config.yaml
num_hidden_layers: 25
norm: "layernorm"
positions: "learned"
attn_scale: 0.0884
init: "normal"
Each number is 128 + 24 x the weight over its row's rms, rounded and kept within 0 to 255. Layers, rows and columns count from 0. The size above them is the row's rms in percent of the matrix's.

# layer 16 MLP up, 1280x256, rms 0.0834, rows 576-602, columns 128-255
size [107  97 104 102 107 104 107  79 104 100  93 104  99  96 106  89  95 102  95  94  98 105 104  98 113  93 104]
[[127 118 130 151 128 142 114 129 142  92 140 130 124 130 131 103 109  89 150 123 106 141 128 138 122 149 135 116 113 109 154 120 134 134 125  98  99  90 136 127  54  76 157 140 127 152 162 122 145 129 126 176  69 142  96  90 117 140 112 185 144 112 120 125 155 127 155  95  93 141 130 138 113 133 139 194 131 102  98 146 130 162 100 154 124 129 102 123 161 158 173  89 147 143 131  99  89 134 121  96 114 135 109 156  68 162 128 138 122 174 143 116 103 112 156 122 158 126  82 173 118 106 130 177 127 136 107 171]
 [113 129 131 154 142  81 154 112 159 135 137 116 121 116 134  90 134 142 170 155 120 134 106 127 113 143 168 133 114 169 136 147 152 132 121 109 136 144 131 148 108 140 160 123 170 108 126 153 144 133 150 156 121 128 118 115 100 157 109 107 137 122 144 118 129  97 118 102 150 122 111 136 103 124 123 163  73 111 170 117  71 143 123 153  93 127 103 142  98 151 138 203 115 120  87  97  92  94 133  87 125 145 135 138 115 157 126 112 105 194 146 106 162 125 143  90 157 122 146 114 168 107 120 140 136 141  92 142]
 [113 181 117 130 131  86 147  95 100 119 121 112 182  73 159 119 108 135 111 133 146 147 160 160 109 184 121 143  78 132 111 156 127 134 117 118 124 151 120 150  99 138 109 123 126 139 134  99 121 144 137 120 127 117 140 110 146 130  87 171 172 133 202 157 140 154  99 150 135 129 131 189 114 136 127 127 122 126 124 121 120 171 162 138 101 104  94 137 136 139 121 140 124 118  96 140 136 167 138  89 101 112 153 103 132  94 126 112 110  99 130 124 128 134 109 131  97 101 162 164 140 103 131 104  87 142 152  82]
 [125 140 155 117 122 115  92 101  73 118 128  79 148 117 156  92 135 134 107 156 127 117 108 106 104 161 119 111 134 144 138 122 126 141 135 115 142 138 159 149 138 125 114 195 153 152 153 118 135 163 126 138 151 129  96 102 140 125 126 135 160 165 112 140 140 159 136 118 128 112 126 149 114 122 128  93 121 139 145 139 157  96  88  93 154 146  76 113 127 104 133 107 147 123 118 122 130 118  92 127 145 154 119 149 121 147 130 112 136 138 118 166 162 133 115 107 144 141  84 137 131 105 128 117  70 148 131 115]
 [122 118 154 105 101 139 131 129 104 140 101 150 137 126  67 129 146 135 124 124 100 173 139 117 141 131 129 139  89 135 126 144 103 134 124 147 103  79  88 154  95 128  88 200 116 142 118 132 177 132  78 124 114 147 152  98 125 109 117 124 162 131 127 150 178 146 112 117 155 119 103 116 171 107 153 143 108 134 140 127 117 144 147 146 128  92 117 167 147  32 135 141 136 117 136 105 110 118 100 123 111 136 145 118 127 104 120  96 116 154 122  97 134 183 149 119 125 109 111 121 171 123 110 140  97 169 139 138]
 [ 86 110 157 106 109 110 112  88 133 133 123 118 131 141 123 129 101 158 140 116 132 130  99 123 105 101 143 102 139 151 132 119 126 116 107 138 132 105  94 147 105 124 131 127 136  79 120 176 148 120 138 164 100 100 172 116 162 146 118 123 180 130 156 160 162 120 128  78 121 133 105  80  88 130 106 132 125 145 119 166 130 130 104 125 144 135 120 109 170  84 108 123 137  94 130 134 119 106 141 126 128 165 127 138 163 121 170 155 141 149 129 102 120 146 128 125 152 127 112 108 137 145  93 118 168 152 160 131]
 [122 122 150 118 111 149 141 106 115  70 143 101 136 115 130 123  89 140 171 136 137 168 110 153  90 150 156 125  93 142 143 130 156  89 117 129 120 117 124 142 167 131 118 119 146 153 124 137 112 152 118 142 120 134 139 134 122 138 174 115  94 148 158 164 128 146 107 116 111 103  77 154 146 123 114 123 125 116  97 121 123 144 100  98 136 134 158 160 140 143 126 114 131  84 160 108 166 152 125 109  85 161 165 108 116 113 159 125 149 150  74 162 112 142 146 115 120 129  86 128 115 138 131 106  94 154 145 131]
 [118 173  79 176 133 100 169 143 133  93 126 138 160 126 120 112 117 110  83 144 135 114 120 160 121 149 132  89 179  88 142  97 134 153 120 149 155 147 102 122 136 144 182 167 145  98 152 141 133 115 113 105 155 118 112 128 120 172 110 143 106 157 129 136 167 145 112 148 102 147 123 105  71 113 134  97  99 116 151 136 159  90 132 136 116 112 111 161 128 111 155 132 114 108 151  87  85 145  79 113 118 139 152 152 169 148 125 135 136 130  79 155 139 103 155 125  89 133 144 119 113 148  91 106  93 122 145  85]
 [ 88 116 136 136 105 137 167 151 137  86 144 134 124 126 163 119 150  91 148 158 136 180 123 120 108 151 137 150 137 113 128 171 143 145 136 116 106 121 129 142 122 126 132  94 143 142 113 131 136 167 110 163 132 127 120 157  54 103 146 116 108 133 121 153 203 177 124 145 146  87  86 138 115 160 173  61 120 117 147 112 148  89 113 135  91 137 117 135 101 129 130 115 150 165 145 143 154 140 130 129  97 138 197 106  98 115 125 132  61 148 140 129 137 116 135 130  99 174  98 148 146 144 125 126  82 124 108  78]
 [103  68 115  96  85 142 134 141 105 142 145 117 140 146 124 104 102 160 140 125 130 147 119 128  79 133 154 103 120 133 133 135 151  79 145 119 107 142 149 145 135  75 110  98 156 151 115 138 113 122 171 138  72 163 180 135 152 138 193 138 119 120 192 108 139 122 173 115 106 162 150 121 102 148 171 108 139 101 144 149 143 118 129 142 121 134  79 106 118  87 122 144 149 133 111 149 115 146 148  75 130  92 101 105 134 126 126 131 151 118 143  73 120 128 131  88  90 160 129 142 145 139 103 148 121 142 125 132]
 [111 108  95 158  91 120 192 131 159 120 123 107 126 103  95 123  83  77 135 132 125 155 108 121 123 108 151 113 134 134 137 167 126 105 138 100 106  89 135 115  99 134 138 133 147 129 161 135 167 125 179 136 136 183 134 154 124 187 136  71 138 156 123 122 143 149 127 148 152 122 107  75 156 116 100 113 102 135 189 147 121 102 143 135 121 140 105 129 148 100 155 117 101 147 105 134 130 170 154 105 107 132 140 138  91 136 140 195 135 110  95 122 122 149 166 135 154 100 130 137  68 120  97 119 120 125 106 119]
 [ 63 188 113 140 126 126 135 152 125 122 143 175 147 172 137 128 107  96 153 115 121 138 140 130 115 137 152 115 124 140 158 131 142 163 129 121 150 134 129 117 100 109 137 154 128 111 140 159 161 105 184 110 139 123 183 144 174 131 129 119 172 137 161  91 124 127 150 107  77 113  72 100 122 107  95  96 106 107 104 149 133 120 128 152 120 105 108 141 144 108 120  90 137  97 106 102 141 162 112 139 137  82 142 128 112 103 109 152 108 139 171  93 143 155 180 115 145 117 125 125 125 110 138 133  93 133 114 125]
 [116 122 128 118 108  89 106 133 137 106 121 138 170 158 154 108 138 121 178 149  93 133 102 131 106 121 141 152 102 141 142 119 111 132 131 138 126 172 109 109 105 151 113 122 128 127  97 157 123 168 164 168 138  92 131  92 173 102 120 112 157 125 110 104 154  86 136 148 112 162 161 154 113 101 122 140 151 154 159 149 136 105 104  90 133 131 150 106 119  96 153  91 175 118 155  63  75  80 126 136 134 152 145 142  94 136 186 127 136 123 107 131 108 157 139 100 113 149 105  86 109 139 149  77 155 105 162 114]
 [ 89 116 127 114 136 117 137 139 174  80 128 124  85 145 111  89 117 138 167 150 136 111  95 145 130 109 169 206 130 110 123  89 165 122  86 145 108 151 145 172 118 105 108 120 105 140 135 117 174 130 121 152 138 128 125 129 138 172 127 146 160 129 114 169 141 103 113 129 107 114 145 129 106  66 113 142 136 112 107 122 126 136  86 109 119 130  89 145 134 129 121 134 146 144 157 115 140 138 100  86  81 133 108 153 131 135 126 105 137 123 146 119  86 150 134 120 137 125 181  91 137 122 112 178 126 134  94 118]
 [112 164 166 131 134 114 132 142 118 119 152 103 126  79 112 131 127 188 131 131  82 126 104 154  80 130 114 127 108 118 146 137 128 145 101 144  99 143 143 100 112 129 150 122 112  89 173  96 131 177 146 134 129 129 147 110 174 134 204 127 170 171 117 133 116 124 143 131 134 112 117 110 126 113 122 111 116 106 143 153 125  76 128 121  91 107 104 141 140 147 122 157 159 155 141 142 120 149 123 145 110 128 163 134  84 133 130 131 140 167  93 136 123 120 127 117 139 135 156 138 167 123 166 114 145 123  77 125]
 [151 172 173 122 137 171 111  82 112  84 124 126 163 135 101 137 139 111 119 132 119 112 132 123 138 111  89 158 126 127 142 138 159 118 149 122 132 102 185 166 181 138 122 170 117 119 145 104 122 114 120 143 143 117 129 106 101 164 118 106 108 142 137 140 139 110 115 167 170  59 111 165 154 125 120 115 126 100 119 110 125  82  99  76 117  85 125 143 137 138 134  95 111 129 138 125  89 161 141 125 100 131 133 124  96 124 167 109 170 145 150 115  98 146 128 136  58 120 148 101 140 109 151 154 105 140 132 119]
 [138 144 127 145 120 109 106 122 141 112 110 125 157 150 135 150 131 106 179 151 161 140  82 135 147 140 143 142 112  49 189 138 157 146 155 108 132 144 128 137 156 156 116 126  98 105 100 151 150 158 152 120  97 136 168 113 119 108  68 118 120 126 136 125 158 152  99 110 112 111 126 116 125  87 147 152 130 140 121 120 108  94 126 110 107 103 151 133 140 131 139 133 100 110 148 115 137 161 175 124 137 123 155 109 103 158 129 118  78 146 153 141 145 132 154 107  96 133 155 138 163 105 178 113 137 115 114 140]
 [148 127 155 122 143  94 174 103 120  97 170  95 141 133 178 146 138 131 144 129 117 121 153 124  99 109 139 166 103 111 115  92 146  85 126  70 139 140 105 150 122 117 165 127 157 164 141 107 175 139 125  88  87 142 131 136 105 117 176 180 184 127 157 165 118 135 143 114  86 164 147 160 161 129 133 128 121  87 114 108 104 143 122 141 161 135 155 159  88 121 144 106 116 115 135 134 103 107 111 130 135 143 116 134 132 138 155 129 177 116 147 137 123 142  99  98 145 125 112 113 137 168 126 167 121 109 123 133]
 [152 125 121 116 114  83 150 148 129 141 133 130 138 129  98 100 121 163 137 120 123 128  87 183 148 147 130  92 112 121  98  98 160 116 135 137 137 102 121 103 136  96 144 134 165  86 146 149 128 100 124 138  78 125 137 138 130 145 164 125 141 127  97 109 133 124 140 101 108 109 121 163 136 115 123 127 106 157 155 140 172  81 100 127 137 137 145 168 149 116 152 116 175 161 164 124 128 171 107 130 138 172  72  79 153 136 132 121  81 118 146 118 145 132 141 114 108 135 183 132 103 148 104 137 133 150 120 118]
 [122 121 145 163 132 110 111 122 133 150 123  92 150 151 110 162 127 103 144 141 114 198 113 152 136 130 133 135 146 107 125 131 162  64 114  86 151 138 111 148  94  87 149 135 144 103 187 122 184 160 152 142 103 139 109 131 102 123 128 140 131 142 122 131 120 148  89 148 118 114 109 110 146 129 107 132 120 116 134 151 108 141 120 137 127 113 105 155 121 165 153 113 116  98 120  94 129  90  86 153 133 151 154 141 116 128 129 103 110 154 129 101  76 147 141 131 155 136 126 121 128 114 115 151 114 179 111 110]
 [123 120 120 109 103 133 141 139 143 104 158 136 139 120 119  65 118 138 139 118 116 160 129 160 157 116  93 140 129 117 166 186 118 126 157 104 134  90 139 100 116  93 167 139 152 126  85 142 107 143 151 151 137 139 136 140 120 156 101 122 147 125 189 145 118 136 132 125 130 138 133 106 119 124 130  81 143 101 123 150 135 107  97 137 141 134 131 166 162 125 148 121 113 116 128 126 106 155  81 117 120 148 140 105 149  94 142 107 127 183 146  78 154 159 129 133 128 127 111 155 107 132  97  95  92 146 106 136]
 [125 137 138 115 101 104 141 138 125 130 136 133 141 136  61 108 116 149 134 138 105 124 115 160 169 154 175 128 124 103 131 127 153  61  98 137 184 152 120 124 131 176 134 124 159 157 133 136 126 106 111 132 107 140 192 114 110 133 104 110 166 157 130 131 143 115  99  97 159 130 127 141 100  72 136 171  96 124  95  90 119 125 104 162 110 180 167 137 154  83 132 139 135 102 135  97 122 103  93 133 148 137 149 113 134 137 126 117 107 163 129  99 132 148 131 130 127 110  79 159 134  99 119 182 142 109 119 111]
 [139 107 174 109 111 134 119 121 139 119 106 139 149 143 157 160 136 146 130 132 106 124 121 121 104 125 169 143  82 138 148 106 101 133 153 117 116 133 139  96  59 135 105 141 151 142 118 155 129 134 105 118 122 145 160 158 119 113 114 136 140 130 153 150 136 128 148 139 123 150 110  95 103 116 111 134 123 131 130  74 109 155 154  81 117 157 123 145 130 123 152 150 155 122 149 136 120 161 128 110 111 132 126  82 153 149 126 120 133 105  90 113 115  97 140 105 145 153  88 133 124 120 102 151  96 157  70 101]
 [126 150 132 130  91 138 140 124 156 110 107 118 125 136 136 115 121 156 114 111 153 138  91 123  87 133 126 126 131 117 148 108  98 149  87 163 140 115  96 134 128 111 142  97 139  98 154  85 163 140  88 111 114 133 141 115 113 134 151 107 131  89 131 182 145 139 142 165 167 136 160 142  93 115  97 161 139  97 106 105 142 111 169  89 117 152 112 152  94 148 147 119 158 177 143  75 118 138 117 125 128 147 125 120 128 150 159 141 102 152 123 111 115 190 125 119 137 153 123 144 120  88  87 140  90 133 148 116]
 [129 154  55 213 135 139 173  88 103 125 114 146 128 161 146 121 137 134 120 146 139 131 146 139 148  86 131 158 132 131 127 141 160 120 111 112 147 136 119 142 167 126 122 103 160 124  97 123 145 149 149 112 151 117 152 145  96 162 145 141 167 164  86 116 101 154 139 117 159 156 112 104 152 127 157 118 137 101 164 120 178 123 118 103 135 138  80 120 117 119 137 122 130 156 128 118 133 135  94  85 131  92 123 129 146 126 147 124 128 136  85 151  73  81 130  93 131 132  85 141 125 111 107 165 150 167 103  90]
 [110 145 149 152 108  96 124 157  95 131  91  80 117 159 116 106 142 117 168 166 145  81 117 114 126 102 152 189 125 126 132 136 159  91 131 122 136  82 128 118 104  60 139 111 135 121 114 115 153 133 164 148 146 114 107 103 155 142 152 146 160 179 148  98 139 130 158 145 116  91 122 143 124  84 128  85  98 147 185 155 151 106 137 112 154 159 124 128 128 138 120 131  95 149 177 160 109 122 120 123 141 123 122 113 133 117 124 126 135 146  90 163 119 156 145 125 141 115  90  96 175 167 135 112 142 114 163 143]
 [ 98 137 133 132 122  68 133 135 119 147  97 130 110 129 107 130  72 119 128 141 133 140  99 100 170 102 108 125 130  91 133  81 128 145  77  95 159 127 150 106  95 138 100 109 189 144 162 129 159 147  97 135 127 157 143  93 115 158 152 168 125 159 166 135 121 144 137 136 103 117 154 142 133 113 115 126 146 116 114 160 130  47 157 130 152 170 130 143 140 145 141  84 138 156 161 128 111 107 118 109 104 109  97 133 110 137  96 126 112 136 135 150 139 157 118 101  70 107 138 119 149  84 115 146 154 139 150 132]]
# layer 16 MLP down (transposed), 1280x256, rms 0.074, rows 576-602, columns 128-255
size [110  98 112 122 105 106 119  81 100 101  90 103 104  93 101  85  84  98  90  92 104 122 110  92 121  86 107]
[[169 134 124 159 131 143 155 130 140 156 131 141 142 125  95 155  99 107 131 105 117  99 136 115  97 113 112  96 158 163 115 130 131 138 101 159 124 175  87 107 108 106 112 138  84  95  79 138 111  82 130 137 125  82  94 132 138 109 125  68  99 133 142 116 136 121 128 119 152 132 152 116 118 159  79 115  63 130 135 127 121 139 149 159 158 131  76 161 131 127 128 150 171  94  94 114 126 115 150 179 152 133 146 138 103 155 139 126 113 108 137 101 153 134 116  81 116  78 117 159 141 136 146 152 105 118 111 154]
 [136 133 131  93 147 117 154 148 135 103 131 169 152 151 130 140 116 133 103 137 144 164  82 114 178 153 110  93 102 110 105 149 106 118 133 128 145 112 138 121 114 122 164 112  96 109 124 157  91 119 131 135 145 124 146 139 124 107 124 106 132 130 151 177 138 160 115 130 117 127 112 120  90 150 109 132 133 149 137 143 137 135 137 112 154 152 122  95 121 120 118  81 111 132 110 125 175 171 161 160 141  98 107 130 155 122 133 138 143 146 105 144 134 127 131  81 141  73 125 153 114 124 141 138 102 130 147 131]
 [142 114 114 150 110 102 123 141 157 121  64  95 126  93 104 131  93 131 149 111 132 146 131 125 111 130 122 110 149 164  84 149 152 129 137 100 135 144  89 137 149 103  88 129 114 132 142 118  94 118 100 157 119 145 137 131 168 139 182  98 132 140 132 136 134 140 155 115 118 113 136 126 125 144 105 141 163 130 130  91 125 142 146 131  98 164 124 125  78 140 106 138 131 123 142 118 171 141 120 118 123 132 157  97  96 131 137 129 128 104 145 133 128 112 109 127  82 131 122 104 132  64 122 145 111 150 177 122]
 [131 171 130 168 157 149 155  96  97 138 115  73  82 126 144 118 158 147 103 121 114 145 145 125 147 147 117 109 102  93 117 133  86 134  93 156 135 164 181  94 128 129 154 154 130  98 153 145 110 171 115 133 143 154 144 127 116 114 135 138 110 152 158 160 157 132 125 160 127 124 142 147 134 119 110 122 135  96 150 156 147 127 123  70 111 134 157 163 108 164 119 140 127 106 137 123 145 138 127 140 134 156 123 132 124 143 122 154 149  94 134 135 166 146 125 202  74 100  89 124 106 140 128 119 110 104 174 143]
 [136 145 141 104 120 133 136 166 104 123 111  92 108 149 135 150 171 142 105 142 132  94 166 152 117 151 122 165  87 124 122 148 121 111 132 161 166 157 178  95 148 153 136 138 144 129 123 112 118 130 135 124 129 142 101  76 111 129 111 127 164 109 139 128 104 134 135  87 104 132 130 114 139 127 186 127 155 114 120 107 130 132 135 165 158 185 147 172 156 116  75 142 119 115 116 102 119 129 124 107 154 115 125 114 118 142  97 108 126  87 111 128 162 129 134 116 133 154 139 143 147 157 135 122 122 169 105 120]
 [174 117 141 110 121 140  94 134 104 143 130 149 129 120 132 173 119  95 129 157 175 145 197 114 127 117 124 140 103 143 141 132 132  95 114 119 170  96 139 152 130 134 129 103 145 134 117 136 109 166  82 118 150 130 123 140 134 144 131 186  96 102 114 137 147 125 168 116 129 145 130 151 144 112 144 127 124 174 110 127 126 146 133  99 123 161  97 114 123 132 100 113 115 143 133 119 116 103  96 118 100 190 152 161 143 127  92 136 159  81  84 155 145 136  75  86 119 147 145 134 141 139 137 120 112 148 125 121]
 [142 158 124 144 162 110 141 137 122 184 111 152 115 181  78 140 111 111 161  88  92 108  99 124 167 156 178 106 162 135 143 180 131 108 139 114 139 112 157 163 141 170 163 126 164 114 140 134 152 121 117 169 139 179 176  98 111 101  91  81 130 142 125 153 119 138 115 143 139  61 132 115  93 134 120 173 113 130 147 154 113 103 104  83 160 101 160  99 117 113 160 126 130 115 120 143 141 121 145 145 122 130 157 146 123  94 124 161 120 124 115 125 130 158 113 130 146 107 121 160 122 138 136 134 134 137  84 145]
 [131 106 131 103 114 187  55 116 145 152 122 126 109 102 114 146 123 144 129  76 133 141 125 102 105 153 141 132 127 193 143 106 103  82 134  94 112  79 123  87  96 126 147  89 124 129 104 125 119 143 135 132 138 141 120  88 154 125 131  98 151 127 119 119  75 145  86 134 117 111 147 103 149 149 112 182 128 120 136 124 166 193 122 103 139 135 144 132 112 161 121 125 122 145 170 151 186 107 171 132 106 119 122 106  78 133 109 124 112 148 157 114 136 124 107 158 154 110 123 127 116 113 135 129 158 145 121 117]
 [174 155 153 145 139 130 103  88 139 145  89 139 126 105  86 132 140 160 116 133  76  78 131 107 121 124 112 131 159 110 134 110 108 122 131 135 122 171 116 100 133 100 116 144 108 127 150 136 105 130  93  98 122 112 145 172 166 170 128 155 106 103 121  91 139 108 126  99 153 180 140  88 115  53 101 152 145 136 153 111  94 148 134 128 128 129 146 125 130 134 100 108 140 118  84 112  99 150 165 123 145 119  82 174 138 121 185 106 157 119 131 109 145 130 142  93 151  88 121 110 136 131 104 102 174 147 129 111]
 [ 97 131  90 142 123 105  92 171 143  75  96 101 130 142 131 115  80 129 140  72 111 129 160 106 120 126 139 149 131 166 156 133 112 105 163  83 114 102 141 140 172 165 140 131 112 107 129 128  86  88 174 128 128 148 112 128 128 121 180 144 127 170 124 141 145 160 134  88  75 133 159 134 153 101 101 150 122  82 142 159 140 122 146  96 121 110 101 119 105 119 119 118 113 113  92 159 127 138 115 153 177 136 136 108 132 134 107 125 104 133  94 130 112 112  79 108 155  94 181 132 117 145 118 129 125 161 123 129]
 [127 144 148  96 116 136 151 146 103 100 118 121 150  97 102 104 127 163 111 152  81 144 134 167 125 163 125 126 110 105 158 121 142 129 136 106  99 154 127  82 102 156 129  97 107 149 175 124 144 141 141 110 156  85 100 155  98 118 145 143 101  80 135 188 103 113 176 106 107 121 154 126 124 141 100 158 119  85 137 150  95 166 149 135  68 143 159 106 155 143 109 162 108 139 150 129 147 142  99  93 116 117 106 156 110 154  89 101  96 158 126 106 109 138 125 119  68 124 144 120 113 178 100 138 121 126 137 151]
 [135 109 110  87 115 158 100 135  99  73 120  95 131 106  84 119 115 152 122 138 139 124 178 117 145 144 112 122 144 122 134 122 110 126 144 150 139 123 162 155 131  86 176 142  83 119 137 122 120 105 135 111 106 154 110 118 141 125 121  94  97 116 150 132 117 131 128 160 135 137 164 115  81 152 154 175 125 188 137 147 144 111 106 114 109 160 105 163 165  88 162 122 137 102 140 102 114 134 154 165 111 111 155 142 170 107 180 139  78 145 118  98 134 118 137 121 162 130 116 131 177 137 108 107 144 157 130  69]
 [123 159 152 133 140 121 153 125 143  90 132 122 159 152 140  84 131 108 132 196  82 147 159 132  94 144 137 156 110 159 137  97 124 138  90  70  76 158 135 116 130 115  92 150 136  75  88 170 103 105 122 151 135  89 130 115 166 104 127 131 152 181 107 161 112 131 109 148  97 149 177 124 177 161 133 134 115  86 156 141 145 130 135 125 107 119 172 114 149 112 146 150 146 112 140 145 130 127 136 127 131 142 138 116  91 126 124 146 130 124 105 160 106 162 106  89 139 126 146  66 132  86 162 143 104 112 176 100]
 [156 147 112 114 136 141 147 158 123  59 133 165 108 113 143 101 106 126  93 139  95 120 176 141 103 132  85  79 124 136 132 128 133 164 154 130  96 163 106 136 134  97 103 125  97 176 133 137 130 129 112 128 171 170 103 122 126  98 103 121 135 127 204 127 136 122 151 107 144 159 107  93 142 173 107 119 155  90 106 111 153 147  97 143 125 104 137 124  96 131 110 153  68 161 118 115 159 180  83 105  76 155 143 123 101 125 133 156 140 106 103 158 148 124 111 145 136 111  92 126 122 112 122 122  81 133 136 131]
 [ 83  89 173 121 131 142 132 160 161 134 123 106  91 126 157 121 146 141 128  87 111 144 133 189 126 116 105 118  85 119 113 121  87  98 151 115 109 162 160 127 134 197 126 132 137 189  84 124 104 162 112 137 142 106 135 136 166  93 124 115 116  97 115 158  99 133  91 126  87 164 110 141 115 113 129 166 137 149 105 166 131 129 141 129 105 130 128 119  78 117 140 124  99 131 125 140 151 109 134  95 138 124 145 142  97 124 113  87 202 121 113 159  95 141 139 125 110 155 142 121 130 122 137 104  99 121 123 175]
 [143  97 116 169 131 122 111 140 138 152 104 139  96 109 155 145 125 140 146 171 130 149 154  95 119 137 132 134  84 143 113 103  90 118  95 107 136 116 104  77 138 153 133  77 174 138 135 106 147 134  96 118 128 118 119  74 105 110 143 142 148 122 162 136 113 137 136 101  75 135 162 103 117 159 113 113 131  95 113 124 172 138 125 127 161 128 112 122  98 119 138 129 113 118 123 106 135 106 111 135 145 127 119 137 137 113 142 171 105  93 120 163  90 138 127 172 151 126 134 104  98 151  88 100 152 131 152 143]
 [118 106 134 160 128  77 151  80 139 176 108 152 126  83 122 179 162 125 149 139 139 116 149  57 154  82 105 115 144 131 129 124  85 126 119 101 166 134 158 158 141 134 121  96 124 117 125  76 121 175 128 133 117 105 131  86 123 158 136 161  83 143 101 126  94 159 125 156 159 111 112 114 125 120 141 131 138 157 107 112 107 108 122 102 162 152 131 132 158 163  93 137 127 133 137 137  88 129 112 129 152 169  88 122 116  97 158 147 118 141 136 144 104 154 115 153 149 117 152 150 108 119 134 140 136 120 137  89]
 [119 138 153 119 135 150  86 141 105 149  84 167 131 113 160  99  98 140 129 126  92  92 163 130 172  83 119 157 149 101  77 132 110 145  98 135 114 157 155 151 122 167 141 136 175 104 100 125 133 123 113  98  85 192 163 126 152 101 160  97 151 155 118  60 138 129 130 139 175 109 128  96 155 139 111 147 155 148 152 139 141 122 131 127 148 136 125 126 133 133 127 118 150 128 142 113  94 117 143 110 174 162 140 119 107 145 138 161 146 115 156 125 132 126 170 131 135 108 129  75 110 105 106 101 150 132 145 155]
 [123 120  99 170 148 129 108 141 144 141 170  97 130  98 153 114 132  69 101  81 113 143 122 140 129 151 157 146 207 149 173 193 109 110 102 115 136 142 117 129 136 116 116 130 129 146 144 109 163 131 130 162 139 101 121 121 144  88 138 100 124  94 117 125 104 121 105 140 116 112 143 132 110 131 164 126 110 143 149 142  91 200 149 171 140  89 152 100 118 114 101 111 120 140 109 159 114 117 138 109 113 134 125 126 160 138 158 142  90 114 109  96 116  98 131 138 109 151 127 167 139 133 141 133 121 149 151 107]
 [103 128 138 146 128 102 138 114 143 123 135 155 104 143 136  95  95 117  93 157 101 144 120  98 131 172 167 116 109  97 129 107 120 139 110 152 118 168 121 142 154 152  87 118  85 123 138 126 107 136 155 125 108 127 120 113 135 130 143 141 130 163 157  99 146 147 150 123 116 125 122 140 123 101 135 100 173 125 129  96 130 131 157  85 108 108 137  90 126 127 156 121 129 161 144 127 107 138 145  92 144 123 125 140  97 139 146 163 132  95  98 136 143 138 138 155 143 113 175 166 118 132 138 128  71 178  88 168]
 [144  92 126 158 116  92 151 141 156 107 156 148 126 147 135 122 121 153 135 136 140 158 128 102 115 107 136 130 143 134 126 142 130 125  72  89 116 127  91 165  94 109 167 128 105 148 139  92 120 128 129 127 137 133 163 100 138  70 105 132 143 118  86  77 153 113 135 111 124 138  78 107 114 138 122 128  89 120 140 130 163 144 106 114 160 139 148  95 120 160 117 145 119 150 150 140 137 158 131 122  66 113 116 161 147 132 123 137 108 133 118  94 106 164 130  19 135  65 111 127 104 146 155 115 127 155 102 122]
 [126 134 136 107 147 130 133 136 115 107 121 155 163 111  79 139 134 141 117 154 145 128 149 133 172 138 156 115  91 109 142 112 127 147  89 145 128 143 138 191 114 133 154 123 118 169 172 183 134 115 107 130 126 130 143 138 154 129 141 123 164 110 145 120 143 126  79  79 136 135 141 150 118 123 108 109 141 125 117 101 116 119 125 156 161 163 167  85 135 162  88 135 127 111 130  88 115 133 119 153 149  90 126 101 118  93  89 112  93 193 108 128 161 151 123 106 141  99 126 157 149  98 117 135 151 154 114 175]
 [154 124  91 103 107 124 117 128 147 106 118  70 154 109 149 127 103 111 137 128 137 134 133 132 168 117 152 113  57 138 116 130 140  86 127  90 119 126 126 133 155 162 119 165 127 158 164 160 146 133 132 100 122 126 176 134 154  85 154 155 121 120  95 154  98 144 159 173 118 105 114 103 161  93 132  85 111 144 109 137 137  86 127 188 111 126 176 165 116 131 151 109 118 157 114 129 120 116 144 114 115 109  76 115 130 161 143 141 114  56 104 157 139 120 134  96 145 112 117 134 120 135 136  93 110 125 169  92]
 [106 116 130 119 137 170 140 100 152 154 159 113 106 125 103 112 124 151  87  91 100  89 133 195 132 172 135 165 134 155 124 142 130 122 127 134 100 136  65 124 139 133 171  87 123 137 136 121 100 112 103 128 111 124 102 158 159 127 147 111 149 102 116  99 156 121 116 166 146 127 134 139 132 114 100 120 131 125 168 154 122 109 104 126 136 160 142 100 140 198 133 106 104 122 119 132 135 127 134 155 137 156 165 159 125 123 131 135 124 104 188 158 173  88 124 127 109 126 164 144 104 143 125 135 117  89 125 159]
 [157 147 123 175 149 112  81 134 184 172  76 113 134 157 132 139 101 126 121  97 159  84 139 134 116 118 118 123 132 109 156 156 103 145 141 158 147 134  69 141 171 127 102 123 121 127 153 114 140 113 128 103 120 156  95 135  97  89 115 164 118 152 148 133 151 192 130 118 163 141 146 101 152 154 157 156 143 150 111 129 121 104 150 116 118 105 100 120 146 136  51  92 152 153  99 121 146 116 108 117 120 142 129 118 152 115 116 120 141 103 101 115 107 142 138  79 175  71 132 114 143 117 117 128 140 150 138 117]
 [129  96 122 137 117 126 131 109 116 146 100 132 143  87 133 163 114 136  96 112 138 114 125 108  84  99 101 120 183 135  74 135 126 153 132 117  77 154 141 126 132 131 154 116 130 118 122 140 147 133 137 115 158 138 135 116 152 162 111 162  99 100 152 100 146 147  80 112 168 112 165 124 133 133  99 140 131 141 136 134 150 133 127 147 136  81 144 146 161 130 163 128 104 148  96 128 145 183 134 157 117  87 128 157 146  84 111 130  98 128 136 133 150 106 123 112 141  95 158 175 115  93 146 114 157 117 116 116]
 [167 122 133 119 112 137 117 116 108 102 140 136 110 133 169 148 146 100 151 118 164 115 109 113 114 139  77 153 135 161 130 138 138 137 165 132 121 115 136 119  93 121 152 128 152 109 116 106 114 134 144 154 132  95 148 157 119 160 162 115 144  66 134 146  82 147 147  76 111 144 114 168  89 128 121 144  77 122 108 151 139 163 145 125 137  94 134 134 152 105 151 123 153 137 134  91 157  97  91  98 165 100 122 113 132 131 149 102 118 109 106 125 158 114 135 116 167  84 125 100 121 115 110 122  88 120 127 117]]